From a checkpoint of a small transformer trained on Wikipedia: rotary positions, embeddings untied during training.
Each number is 500 + 50 x the weight over its row's rms, rounded and kept within 0 to 999. Layers, rows and columns count from 0. Numbers have three digits each. The size before them is the row's rms in percent of the matrix's.

# layer 6 attention value, 96x128, rms 0.171, rows 88-95, columns 0-127
060:429449439529606585440568499514505472429564455526559502373511481529481524478491460513552531510510449585618393534465524526404434522520573524468493466418556561460490461541537481410479415501538447544450530498475513547466450541517552529507598441492478492537430491550460565528572551506567501406496474495429540493635539564424478434456510487467513453495536492530413460489514499410535525488536
072:484520497526545371505555500519473473557583411427608444511476509566499466498527476414470511530484447498548429474479532499504433453491480508544562508395368445453523463578618475559513491549520433514500472463484476462506374539468545569471580468467567487505439459554540491524509526573561529520472593497517476496405479445490484457543460456498484372508540543512481500494540581379420497519526
069:450504510494554476557501505513545432540462566429533463441509478519474437496479428552468565493501463487530430526498468464646529514461526504467502490502448491613627580523491434457579537500553474490451505515492573569460407533504448466478507486383561526490517555480529493576510535499504508475515646548427500390516545522454492672611525563500501492473478527416422483495518552494487493536460
071:570594445464466389512459533467546472486491344519566528565500491494459431423604482494475571467475536553476486478528539481500481486496514512528525596480490510542533494478595480509439537400610527482450495583543594453518440509517503624476528462446450546468499609521477511424373586514482500404539409541538533446531446548468537488494485543497464518555415510525480545507527458509517480496442
065:438510534552526469540497462518542468587586443565505547472430498579473589507503497576416539493548445540566454557563564542474421539482479539532464527486456434460556509426558559462497538469477601417426553434458529489414412482516485549497549508541462501454568505560464463517529490561435525489528529531433446472479516486534533462533595356501401492581580508535510554472509604574490530433469
079:471491501445548453456536477468563493520454461463573512549531514532478392577602460516390572477409531493448534445512524434488513549494503514539438514500531507433480483489551507517486555393496544548475490478526440471422556400496476586501426530424498384461546528506537536454369488504452487462453500417501416525489574497513471582468686523522545524567566514487523512493488432474535431498464
071:493514426522487505539515504537561541499452531554492513520483544481512526520520514480458442543549484407603603435473458504515513505558529530559430470547567520503539431498442568543501506495574473452542589506496513542524516437489513465534559571507537546532461382544482529451515439390510438580411367399442447508556516546495555467576435504483553536546507503475528654572370480548453523501518
067:511525528497428613482481469512515462542489549470390450370551497546521515464487523553474397459475525431535489523475471485556594477540421503514557516574536569423474547540518538435455480632539478507495595388491412517597516572505526509507478439466453476468530425465488584455533557584515521546540486447544516493511506421503535506533517433507467417482460480566433500497607546602431493514490
# layer 6 attention output (transposed), 96x128, rms 0.19, rows 88-95, columns 0-127
102:360441529528528478507476580580554544485480507525480489520502532515443416543532492458449449513444547403497475503472413619533512472530454495475453524469524438413525443534437388477452439500517522541478527515622527539493536469481467465483403494508464516498499614552528461418562535493510534461492449545431568520563463515491485525460507421541438535600519494431527528485469502494429465480684
085:474556479554418604468493440481499430488412453510483486518498459539380463527537510490475529510482469578433485567456519559479530534432463468501395494454514466509513537506480490501476589466464515502541509477610512438497487415548498441451486502459519501428507471582454531502547645473572507494412511496530612610504595561506440450522516591488564538470495473483481512543482537443446474484674
100:365492438462511492516422529482503524500512475449461515484528466559439472461525541474492418530390445506448676552514422501447504453486403540457410517563505518502520590406535535446547508541491517489526437501471494477502533470546467581573449584445562476511490558403443373435538535464482499438538430467572428502551499540488410491492514533442545531566473479558495470508515450526479467543573
106:548517514418497404509467521467527523548512476554501474552347464484387477486526490536497471557432445494485548511541511464456498536433458590495520472532449487604493447446465522475582536528566536571564481487535483502435601592491495403540506548396508498491389497437465587528462507531467418549540477401496552483440501524528578572570475462502552455589508428534490515552532413464474451439518
089:435506626537414560491446483514518497509489504480555471480526457507481523451490564552382528430593488549539463572482556398420479516443483551516502563447502495437489467466487527539544472418574596546442506505407536482533414489514500484540531553600531502512435588540506470484502450439455541585500395493509533485488557540494549548485414453566522406454481526562535525493400447497480509378564
101:500561606468439560515540496584479539532458506523532512522492502475420554530492463514574584538427433444450443563519628482514514457562538429611483373510503515529504545440523566397525407475492524494486435474552479510482550442449544496491426495442499512543515476589463469477577426509431436513452469458580565513490493478518517558525391507513580565560508464561553453460509549494476497553387
105:516383470549489491599447532562432441480534500505499487509492431571595442530425485473408538461588438580570494488480469478487468499563564534568530444528481474490547470565536491493523446503483544519500510472506513523542523502576537432583507474503526611510469533452478544425510497546448530576427426420471364430574438541457528430513525586439517442466502497476494489470515604494496534449361
095:427520489606494514547498438542552581498545504489550626481499506550629452481456507535425465501466454510399471523509492484441472456422440503532466455349486546472515529480486512538446512502591516598484447653514489476478487519458456444386493421515531521443526578428490504515459562494574502482482584481502515514468538525426518485490443461602522522545548508502461418500495429574530567538478
# layer 6 MLP up, 512x128, rms 0.221, rows 0-46, columns 0-127
112:442474464487471508486494561486556445463467509483480433525456497546428523526518452566533582510523499524551434554613492432485470477492576532359482377527438363549522462497487477528487513495427473585520492476433527587475505503525497368511473493527452423555523518521502503588525588506534526512511454488445481594438426519375479487503579430497536467563521402535463539438462505407510507510443
097:460439507477541487501630465478478433568472508545464499536458550468489491477473470534568536520353500488488536558486530498533542470498533568475523558545468547393456495459444541489438528541571456597494546539536372548421411498463406522563370545553487466547519509506472435455487462552530478503533419465496507470474485457413453496552453453562515347566510470510502587468451578522507467522537
099:500540560380508471455573353610486531468455439461460486454489548536501507544503467469506539433468600592621536508478462480450446487500446531499576455464518463550470450505458506517463537494562508518551566520495404509511533532459488376567428479478573464473537517481563588422514561546519536467422527524491582540518581486480493470520618449450467461496486536456535611453517490579489491539545
097:465490557474505603496486549475485433488478394452479456493448512540457427473481508569541587346472519452504576449523562385511517455561476585529421517486531506441465436437459492540407451390443441527449478524501518532561507404498543422508479573445466516472475501490499332440477582517515545505508546511484483489488485419428579490508573478465502447531467521545507541509433418474489466484487
100:518391450456486579483442484503582482491400515434507451480558568585447534526459427495532480544462513592556508563512456530433371525515567552408399477481484466543569571501469450506510481563476382514515500422345431443430512496525465521531430494536441521463536487576481467561489530518564451481462466544481539442506560461527458489523567487473536477546453509533537424451503443418472465472543
098:435477532388512450458483507516495436569449533419548477466497533504469512550579510511470617506475562570514508570504423563449504439532508526416458509491467454514604526501426480570485526546518503464480476391470452542480541531475542465508473499408542361400395524534597529490474519576496587392489527437532462459543506518521537483489494540446497527483534545533537452584427563386546503454467
108:474516496471546433502534530539570499592415435546388477562493548547484569432562486513428506467501580554552571493568386493474481464506434514542444496513508436492569507454440411549608546476447539494530466439392524538568461540493468440492522513399518583536444471489515496539403639576501469423489508522550441526433489558499510440525465471484597533536555498497492513440483423455535503507515
094:551517378404471402501556481528571547490525425416515518482514532415504352460582508492484475484488524514555417576490547455509545507533592527451492551452468446512493322433425513477464593443431519534556533533493469511493525503461573538527433616525445444515499489513519526525549581510517497521493401494520500501541513541429518529487560440471493481565513496474465530494482524397548533570463
098:487439533490536446517520533505496424479477511520506566476441554529462465486487492555520502464534564488500592508517476535552543505527500634513487555450464568449454464520471549521499562603462556562490528375504502526466529491434593491459460601567506475512415508444458407431498493494577520470509525552547405512547513600556645577581510552501495522547443445405495586500573593572490459469500
093:470457492476401472477540461508501486543485483449435539542447549526466422403513546528491554497505417570525482461499451473499580452524563468507488527458520534572496422506557479382529521501527484462447499497438431493568554515501639464512403423427479554565459539504563412531502469453553535514434552509497589501437444452533572427517521546461545380422380512581532548543501443425504461502534
112:484452475450515509483521493565528377586527439437530552477465501561452478475508495468455472472448503540409564591512493507541487381473508512471505557428478431548516523438429408410515551425505485497454453449448419493554508526463542509572466480599497493537404464527494534430507453493526537522532527536625560464443472611526540524581525551462472516596505438518504426545428571399472551552487
105:434434500424486426443452478482419509482578494473518434599387528474497542421498390488440559440419543482464543531468469378482572444500526477491450492524512496513505471487449487550466447561614520456429531544527489484491449479477469391506438489551524441442497502510541539471454511497522512397535458452507461536479582578488532535563549632472552449561567583439519502479507497482521585413455
093:570425521491498333481539434437465496505430540456476556556406573489519534509630537462509530487448473509470437460480376497472503468502550506452530446528520428565528423627478539554515506464549538479447419503424559476538424502510528424513412460432475543496466560533575550601492552487533593463466514571552461526426478544442491492503516499460557498485420550429506459506459535492463518518478
095:471543499514528446532479509542479466494434480568467503584504491425506453487575403404393422452370592475444539577503527508462446454451537489547505514527352469538493605558542503486465559523542528528482623524546483529516501481454570475538455573517507455433487480578555482530448567528486546542433511496546555504630483537568426586504557443529508456430524499537471523539455538525545476486530
098:529499488466481466435449454497521533493428474510481472515365530514500554530504508529459590494444574462416394411514553422515528484535510598505524575475524492432441472574490538566466536450574464467358484540570517533502431459513561498559362455425517517541499576534503473418417489510575594479490521468479591501459569515460454457507539453527502507457533455466550562537540490437482607472506
082:445473488457442363466515509509524387489538467618409460488411551530541473593485431469438519456522592485491508539469505498481498543524436524517531563473491440380514558450453497466462435527576384510546513457504483512540451473497520526514520485526418509480451482525559482443584531496445528513477489409488504572464562551508590524514473564491529460523520523532444592486457519471523639459638
080:439562518345550463565517518413566438522506527471458566520447536479512607537491503448549497493410520500505478471483552545459470512499545503476517406508497540529511592535439496530436525482524496491497484486473519528487436462445471390602483518489555403523533486515511362502434577438557493483388438439602495417513565436464489459538492554517459495421485446459460573386500481503437547489517
095:503490483536502525540480561471532503551447518552458487557542592489496506514616528492431580476495481459530557579492463599547529436644433605570515498428561463500469478551584545553493525479445464573491535398441391470443457442441522502476484527472455416380431491508606479426463493494502546466485493453547504547581520527535458566557516516549535418525455550477443495555456529528568503522477
116:428541464475600500439490528475552553552546492611455538429471516558483511515513444442556537461519544493511457557576492419520523540478586540507545534447512535444506465449438524548534552546556484463392453540505548533467515459464519514598392451482521435532394509630515514485525581545534502488465479487504535533442413633498546450456570487523555497495448502449528414492484491494650541442520
105:570522496486563568516508539470472526576535496374511490493482530565462512521482493497538502511516512546549489471457499402499415419551548505488514522436468438468483525462398571518566545565450530618555570436458484497412602451504497473506442446448554431432430540594457503506532533527432565484486556455502485526473545479550518458608573531576573488435518546476444430371513593485530430491503
103:526445499489480443481568470494593483579487556438496446440503576490473497554550501477519519482477512454424497592476519594472469449521468639503505495459412445446474571524450442440504457497507553464470539515559469437492458549461470558527512569499551454419459501519557507462500493466507586465481496411576458455493406522535489520491566487526495343547421470596390534497443644450472476474469
093:536502519486503548433476567446540564526434597541486492518529568496444486427475489529490536441488608585544473495523511535618458523477514568531480430482560536499525588413355502579501518386529573588488477439557470541432464579523462451493518472494493514443551455546542515520425453475472527459421503563538523488560436475522504475487573482488564565413470640516508514492578456488450438508544
092:536414544519528519486551558512556504485469455489446515407486485527479497488487522553398523365526552522532511494638525438414487444470557484457421419537508541558467462506524623519558508523417515536540540531484519460541557568435569436486488519559427463474521525563594541516456581432475537519506452403554469544465520464475480511495499491476494490570474608650469536426502417459546515473500
108:451518492493450493435445432547601454532511469499514505541505536511469533552546521418526459518543456465513464533558533493468426484520499516557477458377457434510583534355572522444533597537534503553503522472398463569497546506510472428605531589561436471445529481508476411494515487550539465568442466442499475578551419505514461450555404513486485477544520509553527435541605578495442484390548
097:475461565539426478521474461552504434429483537465539455609508568403520499532481482479482558430509469500498446498538502507571452518540609494493451461422512444494508528500455540457477512426488537546482589594368558546543508452476535444496454454508517438566464456455535458488532525591512451541396422612574435459510517490498559567473471530517508349544446490497455512440501423498523430538593
111:476517413489613498472594436607471342490512526595533482496431452430476521514552404500511577492512586519525594532512541528548420521453480481455478512507416470528567576528477485441457457528568509541536460520456554492449492473454467470501448596426537445485487487526493505498400462470546566407473477571520566520459458498413562485500579455533530435472529553547472459510527548522505465393540
088:446562507434576454500441545553532510487457369519530516509410506469481403524572492462453529512481534433511548578570384467543470480450475495529472448424494462561531447536522397461578589484523460527364460618507520571495506502495601440510463473500456455485480560524484521586519603462514501549453556469565598478535491538474559560473515527518545517515436487560450563541535520435554467543502
090:439544526391527512438518418567469492527499433590575512478479463476464526439468452505453582511471550525420523627526480478498497408503486483517455539518543565467541537435513515502645456518505441568520428509464490435398521512521534512524523455416494609521472530451443515599528480458561497390510412575549483578506505611448508454480469567474488481498435501489553568517462455541494580480560
102:474451515500448451491504543546581487449522456444486460450561502534469533497511492524565499417530487439414551533556517460415453411466542531320507538416484438603485486575480525439455554518465491504530511407553523599383477481543509504543386547516499462508482453473515460516493596399463500479499543473501554503488471564383469501523537526537513528530548446421369475509520574485516497555481
101:473488551471514549399466591478510503466401389496462595554489586488476451570457531406484476519468509506466513545489474488510586425516430566543559481412476545458439532506393477571560405476407516554531455528453414537432393369533517442506526439422569512437553547469504490531498519564549494464412451481530447570531541484500449509554497460513525444488475555538491467489493467572477533509484
114:417478440521506504474465561496571457454478434546470442487389549521405403542550502484447544462530490548380568463529510476526424421551546618417412511549575484480441457452506505475518491487558471564430496479551427497539459515433429516578527442435500534518427466518448482473403583534558493492537487557480541589453423460444449470484467477497527450433547550530531450544461514504576564451464
099:446433398499416506439576487477512485532511568527592399475521479517500579411524484468590530518467512504575511573498502461468501470512549580511491574525491430588519438494417560430565620473589476529428585558524557487527538475451614457516420545526410576520503470521517453526438470458430484531512425567481492575470486483454546468492488479552525499434441523414457477459563480442507491435535
100:513518335427568569440444547514505522537424510375528559467518536535473480511505541434499452510485493605449518473543474546552431447547567503577503385472513423542506477490481470433568523522430445480476548532508521497399474473486452525489562540493518521439439623496580555479434497458513475511417450516563505437521460481478448588556482502591477468482381448568516509437471536525526500445523
097:513461529456437498480474422537561531516480363446466555478489507474500457482470519522527465438496499546463519555506472494546409430507435578425544403464454551616485338481504458504450558526493424489520505527492525495537558424430519449500498546564469516473516494553568447447505457587574478513513466476545621465510566535362399526501524477464488578529586506564506475434461480540555460493556
105:448526488458512500546496458487610479592519607431476479523508471481433510509512427550465522439442484518401422477462416499562445488525443548549434494518405521443609526469444542425548517464437503537606453513467508517511471571497535527538543494415398454471495535497577496550526491462517512507452461534513534512546425488404489474541468514498488386551484626598541598491547510414497585522512
096:558429457369552485469501561500544414497444487522565467590495477524473471487512484430494481467505439497535437555521485504473525526491515481429487514489579457548554502490454552465485560552494412610413434487470538587453513497425582489492478532486604455531490543483468473590508550488437554551501525574471436519561576467515569533660415450510532507428603507555549464404480540454512540450515
102:547491452539508438491639459536476502529460567427572423548416522457448487446490520537538481547494519493445565456525471548518489455499470516444449558497521395388597463380541510505517508518487534560516464535489508495443486547514486462571418447463437458452474496476466510475402471528454523539460483510443494661528459549475519544564481562496544533478458578470525534373492535481412382449490
102:456452455537450467438588446473529601513476527459478444413540552534470505444529523520483491447446554409504484501485505535502438489557536609528544389435534400492543420457441389433570566525517578467542471445389504555537527379520569427491492553567499555530563466518557401483496449508481515537429483518573510538559496549493436573515516478502568480568467520459503512499512496437484589465494
091:476541479496500530553443490470527506449540496423507473600454557493504504416484499398546483404529557535436557547497448502431562402550534558448476495557495454490518395550439470449455553584447486579383517541424466430525504445475454453610487454498563515539467637571566543493482469538472547534533489480470440504555552547456560478518394501458492467542525570441507496555551482488494417439548
102:439534535499594513512595445525486504570591520501525503474501578434513372524552523431488524408446584510443500478486430463470455459557522484510406476553522422464537446405485475428529445503605475489513566367557546506372460520468505500492516498403562439461519499560469447525497485496453508434484479463514475547445551440452572506553486486594508442433473560542489571490463561418470498529524
095:526474482480511525499473487462468522494380522503467538491479618535501511568548509469459570417526532408525464457482520444440533498485485562476528430408375465401503519445504505424486403473459504594556557575507553465404519442427505489563557511470583480454511462473524365404520519579542496451522501465556491539449539488549581527470487552477491488486459518461421494392531591465550569450498
101:645518599401468480497535472560483490552558563515535514503539566499484533461481542564489583511446581459472510460488515543438508508532490524521495476442459413447452461504514543424528568535551427551427484612514523503500506456403448571572499552494400501433421456546566463484505472525560560489416543519485569540498554444497470420541521505483544550602394506519459557523561620544473474482512
098:459470516524576483462486488516477456485537499546452509529463464552483516433501461505464507545432524484533386452555440433484443492522482475410482437551449513478651513501519487449532498508486531505510443520513475539441542532439518537566572480430409570437536469498489461512538563541550510593421532528565532650534532505505565510496433491485576398519480586523516403507544532485612592362539
097:421458545381458438496496449545565500496399585519591490525557509516471474491480540491512543376519510518533562459516448564465529497492510492463436475487536503483528582445407501390518470420484595469536470452401475592598463483502495548570496517481511482446523511569541507465426520525537514500442514417560479671505437494513527581435527472491597493535521558466430570516453505441530496484484
107:549421560557570560451614407509578484473511496574476482389449529455484517488606469562504452409441448523477453494486503371472581456532496545395540470538518456445468523453514444505463432514434406507510487467450500453500431527450481466497496462518560554468387503523451408533339535523536548480499522537471571463484487470470504531466463564518500458556430503546440448447484447508527515535484
114:488473491510450530500490496551511492461515433489507426483498568442453500509524513480447490478474535458532562532564488462434439460547416565503542495446550489507472477445513390498505508549476536505468444501475522467500469468443523478587569640529531528443507489544561387429568606454611528544485564520488513416548451554479563485457495668466566520540426489491513481522525493507681591540515
101:495491382533504525471533520479577479595447478323479528522516478432460494485568456443459594449445485531435510467564514566520536541495545537398549456478455435498476457493479519411518553440443521567500524486491477642429434470470509443514472565492449488571545537411570567430482487407510463528509506467520472520506507595392476536549486479493482458555465469525392429540531520490553466497525
# layer 6 MLP down (transposed), 512x128, rms 0.209, rows 0-45, columns 0-127
102:508403472442502527483467591478573452450474553529560427495482526575530494509374501481539490420531456499545540507418448459502489632489554504502534497508479448480509498559453502534473499468473461457610451511465463401549436445544496488389550432555447455470575547433495444520466439498550487432487475475450582549588571471519595570527551474516562604476501494439467423473460458585468446552493
105:447520531536453542457496431482494403495423493504497510439506511600630532456509458504496428550548557580527452562402507484454477481455561521483463509497523496528564501512504466559553479470534467476502456490584528533461572522536634583525539460545497490456506478526477487465543418395536541448570520386493498533561526440400520546467399496373540553496530483437587522540527584467405439492496
104:621545513485539438517562437487632523438535502541439440511580512599418478480478483513511487453555495527458542632443556473571452430446482467517504504579481535526430477453569483523434511643470511587524543544556445465497502425453412486445529502425471458491497492504451492476508599457505533461503523414496551525490540521450511588575477526547429481446543502480446522462505585579502480581486
097:521560540412505496462510550481488527465483578508471462473544454502434445489467469460438472474443543523503541409524529516569470531438467555541561554463545522427440509555460526552595468365540486529402456446495449465519580563437576461525414517516502612517475461576460472485503516483522482470512549529494417520508445567542402560553437520463517421494575528506519629508460554443583383555510
100:524455538531521547540481539576421540489519458474505431507614488511427508523530501569453519515492514451525452528512484584547533507475524518515323517526478429467531480509449613554407495576527496444509503493491475416486468446484583498494504434462485522476472438420511480440442499474538444500459509532499628484521452595535516600490551562492468448412559506549425463491450384625517491420545
098:485431571571522499469516490520435531559498586505536408477533425496513516487506595414410504506459497511453438523532504513485566424551531440507428502564518473551412423480508454500525428542466540491567518388545435415525506518530592431522388488492458468508493522496536502400496451463437514440546515498387413493531576474435592559440555550550489580537553486532537429519516435508559441520558
103:563482490428470481570515542614420467470478475521533363649536573519470566538492540461490496549502419496466521496522485481509510509432494486466539501467543442475473445535493461439534512557572534399515473456606462498467485535604523491392480567458531527534489528449464493469513513488441428386397522475484470445525567536506488509492437501541492516479514545506539536521532351539507572516361
094:442492424522493461456523514414554484554490568488496532425594557465489429457504521567519508597533468522473469572469592480487481493493553437453531495563578446461480574459460469506553549470582559487494524504487500511456598515553530568516486530463586505544528491480422442421609458474543448515484444445582530465560510472519482435451450454471599491518509487431529428541458471414598499556335
100:459517500466428438485467493382455553452520390518534583546530537447489469524516509592539438538527516504469455587539583458446529416428483517487482605528442398532490435565549525508592532482437502556525407458488426468423464595524532509530503531482626487504468466452525457507598432556449539499523558423539391469528439580466537466520546455519446461467473533556525529544524464482448519522518
094:468478465546557476535478528448527486511477556518554437532579543517485411553574535548472532456487400507473529497497434492489583486507546347534446535560441495516474469616551582525558572480475565478500471524446429473450595414549553499516483437447496563518634561429529502368449413552513517493528438546476507512491491455509493449516511534537529423507458477545603509446527497561531465445423
107:458547517477534459543430510495486449499549452479507541539546531603585469520499486445508455590530599520501507407505552502472505600444497459436414512483462516481489510471523472427541537467490438452531481441482516424488561456499573580488467575616571583581500459490551471401573468526424562535538497451496406402437553508517399506576468458450478579443568527468507561535479558489494537601516
104:457498573523480450482532487529565467532444483506491579402549490450464407419532507570580446499506516433411439529445429531506491562551549511537477584462538491530426503482523416479412474513501525417440459568380527505541561507477442466483478553557441504525524509464401515512597522433433460447621537431545524511465462541514465609502518498491551546533483553537538478503477486564475466410375
092:480510491464508486479519450521465521489562494492472509592451581581609491472606627486515534602569441506534452548423477582539546511500505492508425463484478502529527444567493467461546578609484513497595484467557509575508497497436440537451447499537480501435405499483488524521475522483544513469477543594479542416531584520461478422420501444476441564420540500496499477497492389594475525515357
093:530478463539558564497469526503487523457554514588581550542523462514676458454511543552530634437520434477540445549489631546488541488437478477538463498464523493433459486427603519516515470569490470470480537459482494504507441424412488432491479538446470426478531509482452431513421557519433487466570476543579442524489565490490470384520557440444518573570438497543519571473579481555520489519545
099:467429434421477482433575428479540538481459503503570481434611522459547484537566474575454511533564500482495472474452567544507525465429471477496489446580645544480451439540558569453486476420473506430538466581494524565543478499504482489519450490458482511472442523456456528567478570545466580513480630471599516471464418503544537483425577501553567427566525526423494507509454476431586577474565
086:548532472502552539479483519467538477499527441447549528511474519529773473483418499479512506563558415533549486432473486484472545554506544441541572445463423509544558517506572507437531569544497421419551520517582452476528516412478475492409531449573504516577509532472494518456547514521517509481510530510487591484493523443507537499502471486586582515436430489433570485488470581568501430565512
084:589547518480524503439464413517454537487550522494466553478490370473531530473393474473488494503485497562527532606426627469518564545427513449492451453412515497516496551455415461505505483450546545519516448472560553432476485486555528479502464439494485647540544506616452451445494566447463458518478505464584482508500522557390522441606423531483509486510578596468505594482463521444524519487534
097:532515533482546420631478568472527498619404533450584427463488518446526407453567459577424461515512450496509497504426460541457409535436489521457472471522544433517411381490507472571489425526604508489519494550483491560479496542494493542402560532506500493493418549417468569510483524509478444533472503416413480515572460444507516514497508589548449553532445520471489460519496493493483514423370
109:545578542499482505545395481512515528524453551557491554381543475415476594486519567529423547527501449523378480503518527420537475492371437400530443510406510398486450465550502525507495447514546540428505447415523556516467535471482475634438422624459538479521508488444477471483453593471522496483476455401517555541444489555486530529533488421537543509511469490563469536445487509451513508477532
106:393439455481559571504568443460444494485481462519632454541558535479419458480441485592527484465532495525609527475428493572493516581454442447504473520590531457427510468581485525525478419439518571469578494547436479481561562465488539533517447517503462466450568511548482490521431455551502621511563544524548551499580530396551542544508594515469485497491463513473511389460496397544455492546519
104:395425490604514520501395518503467523540463532506547465454468509537645472471437514524470499470467499508464514541441567567395536505566459574534453511530479511627448413441551393425510508551521503486451429502487490521542432573558467485427539536633445494488528524545601466470517482507516478450545534496484462504448547534483419524501454471463460452566442467566527482508500440469424482489382
099:523510573510517510475480516521535523557496527529499650541518603438641559555416445502539461580487479506484485498386454544574590568501439458517519480500491411520428519442452486508485460408493489516613554540520446567550609571468407467460477472452559570439523486488449441517448535524468451497557524458490485575470491492480442470433553468435607476528491487519515424495559498465450476504458
095:527515599565554523403499604487560477477529486481514498499426504427540543465441481555449543510498577479528487555540536470464413474462624501541485500530487603502453438557574529436469460447416471539532515543568481451552556536515611513414377450587505560559500454499521488408476477494493528639518484495473500515446518500461462488471565494487449505533376571499526592436449493510552495473508
102:470525571512464543517488443494444563518471467510532466469526509520550481473550517451483496572582543393500572590487441546542525502445501445523530549432423500454422518469531570575509532457565608500442553511488516359573481470574420475528518465509492513435547516466466511576456392499579489417459606509504464496464506556494501501536415493555415455462638512539499470594543453450520589496519
096:419495464531495584541390499473484500563504492520550389542441455449522606500511516476538441543429549529451480554566473524526422506511575446460477477509462490368520470462534569510519541484524497471495542466447530476558517443539487441527397537535487474462610514554583480521517519525402422552546447405473439540446548459473584561556436484508551508472523586521537474465478506493449479640595
096:494488453531516510487515391528515500481509549505530474522540470575558522529550412502380483545575480491476560486442533402494520517435418496554377562582458468636505443385528423493488493466565521407540531545545513468544465512475562479464518465499571427495457513423423530492462340512449538509529500567533541459496463555561468512494545514478532405454404481462447426507526495561526499497475
093:520543508521526514537553506486496492480474513519510559475546408551572501510534555559525540490487563445521508499469392503517465519464536495591456489512553538497490437489540513582651526512509568549474485516583496447492553483678447504495635447501507472497513562475520554541461528440467438553543579589632575580583485552442510526506451534489407548578511432477518498506476491558428487529569
094:414407497506572503554487546566522552509575450439473554414488430507553605502492344487473527481522529407547584551517578505466500536501470569504543508550419484530489507486563575500525522412439468588623582423531500520491540544508360488444533525471507479558526523407441503482484538493465413531501459494436441521521468598494509483477492482444527499457520509472480469489535598487568512542447
100:563508443508421368503512552494583497404519473534454473492467488385482484442537565462473462519565515388496576597495541418462467456524544488539556509416549461585512442568459522492384521504499546566569477417508496544487517556519550569455548577450500521587506531559487503470552484492480465422421444469486476403475513522548434506534535543616403538455456492534484450453481511496533550461506
100:485383526566499526564461519487495544604376458425373415481544461476465552477490530492449439470528434434482476481476519447493464511497469595480507520487574486546478451474510574577561454529516444570512453456467480532440458568566498564431547502632490452510439457517441448570535395484477535546477514538518459491535507457527466481529482494511338530557524545403467553562491440527528477475526
104:467516510572462537502588510419565557506519483475457434522514548478491535429474465501569466473542540449501525475514471492483427462443428438541496488542557490462455474553463451462469563525562429436400549561621477500444527575442432514529571582462552542521459455514494592459474606485497439517473452498467504565467540461434589517470528455517428484383564540604489464495541533524581379574556
102:491563604441523485484470496523497511384522487477455568521513528494578466569537543485526613529515528500493465519420561500460442514462533494555489447475408502499481511523524552608459567532464498609592583516579428482502517401441515544459535470624504573550531467551469553436523522487573532544486541569502416439456532545467472540499443522457467411422533518550440578435487519559522479437597
102:532537520469462508456412548417318499515517423440477528429525459408516532485426535490491495527500447478521451444539453473519548500508459506468500454494532518391539525473428620493494514559569564505585560382509548591397495552487557483486517488551484504531534406404506471512539606431516504479504498536542469490531495486537450464536461496512513389495489510505497445410469577388450503477540
095:425604535438451483496521503558551544510488481453451504460551525539575475546471503481517397439553475447626579444474526536532550544463486498541481577558504576490433599561527450481497515421409524427510534469495446592523465468507500522568454570549529529458484538478562538528665560523490540512657515521471464466458448415573529476509507534470543515438483450438502510468474508488460404495485
108:522537453578522519544407485575479472552515497546460560441480454529397515564446561461411483455472564423391482439503476545486496476542560578488477516470553529524428552438496393544447529512389462443449569483481495405490474464489604440483523505548487488504517520477569570466525518440522532458432514542478566516453523395556398512511483547493427404568496554553560425516506477534505464430422
098:591455499413477478498504493507521506424443458530460486508506498465587510548427558457525528457434495458566512501431485483444449634422403438551517484647404568576438505522541482550397431531441403501437545526553522491463447408460549488485429521468554461465539550469497474444498495471491491465544557475503398530459385434485415520511484539485488504488514482497481473510405452479567496499580
104:520505517593522462580493488483548541451476560482501531521469408552523519509451474522420496572604406434564473450476565588551462535495471441422460534498527435391547585570520560595562443473533473523419528488388511544502523470523532546615431539460468453498516486515472529509480445532505495528454522556458555458545539511495482500500419523484446516386404578550532518393454531489478465489400
105:402558500474506617583522506440471502411553521465540472488488531566529615481503435555426444465466570406500538537412403438544515470549554562582524490520485487556523431413485556515480506497534413585431480526506550495543449531530524450457538512447533478506513418559436520506484475505433461580422441565534497537465555509467447623428554464411497558513559589463484506552505490502550522516488
097:514543436493462570474417514475472441391474525513528420585448571575512403538531475537563519494581479501529381573449462543478482515533452484569554533519495433500531445531547535499531534509467551602540503545441473453519507464600473522504533423478419533521549538448407459490522521567525501352416571466527483474463578560425469504505493506576402536451385526533477534488501451549497500458520
104:481452475512557463507491580517431561487514489498564545551527668486567498411492560466475576497493504460543562446509506448519501463494466450510482445511475483569521468471550498465472584527528562542567459423552447515511462562533412437377538474533460468472443481465515444598474534615459408511592495480537503492637525516504531494459600547573416463508534523585487468500577498541481490549574
096:541429464500528576565464566447533524534475507524591452481488443584506493479395507519490533586512503513523487513553529497435543465317492545499420469472456456470504614488430421464537486443539521445473550517548515504536484418492361467546545507550455503425453554455451412450488456572564542546506488485448515501481520505543465483479551497410529416510572511529485443497452407472606457526430
104:400436505405548452433444503515551506506524455502503448489593551541584480444516557572486510523592472483541494544451424504470523517426569472577469468446540478494525615440413533448473502525515504588484498554518506478546478489409462527429398414525523509527558523568575441454521425518533451467461550417466561498481456481563558470585587401449541574489542441511476480555480453484528575559454
102:528527548493495429458549461560512485563550537560539478632511467504602527481515445509525444538542464462449524529331549540373599434606552452610462479457538497517534430515521477442524457509502454483515501531482521516486408573496499435464469483542422589518487490557466464556576512513487452423549579505480493545479489540441513559474471549518438465517559478482556452597485583510453443526442
100:494512451512477518554515444476495499509452565426465449471483568597656454572441541487532499477476449514516536525384478516448578471405499504527536558473481530543446454557415486435540505473468551433528434596562484497413482466548555558505421560420503570519528521485486532514459515491469440414631571487428496516521564439453551415473374543521530441521440541487541516508469486483492553510439
100:598504456467484497488529557452429514466551447459451419438550545425434420536567542489438400440578534499592429491584480564548531511459510465506535508497471406525532442405437445423527451519521454579574545473475549490494503479527516534405492405480542452506461590464533418453502465613426492493527501472395514501500507508484481504528458425462621503546499474443473459488457417471514426528501
106:471488507443498498474451474529465526489517517514487359529560529549522496533507521481557579506559465484637415567477490485562567506447508497468448590515416459469442549476482526535417575424508541485502455510561480460477551535564460546443482473550475456435417511460533453542403479462556465598487549542498452356480465429433560410469383409445495454463489453469510515468447471503499511596483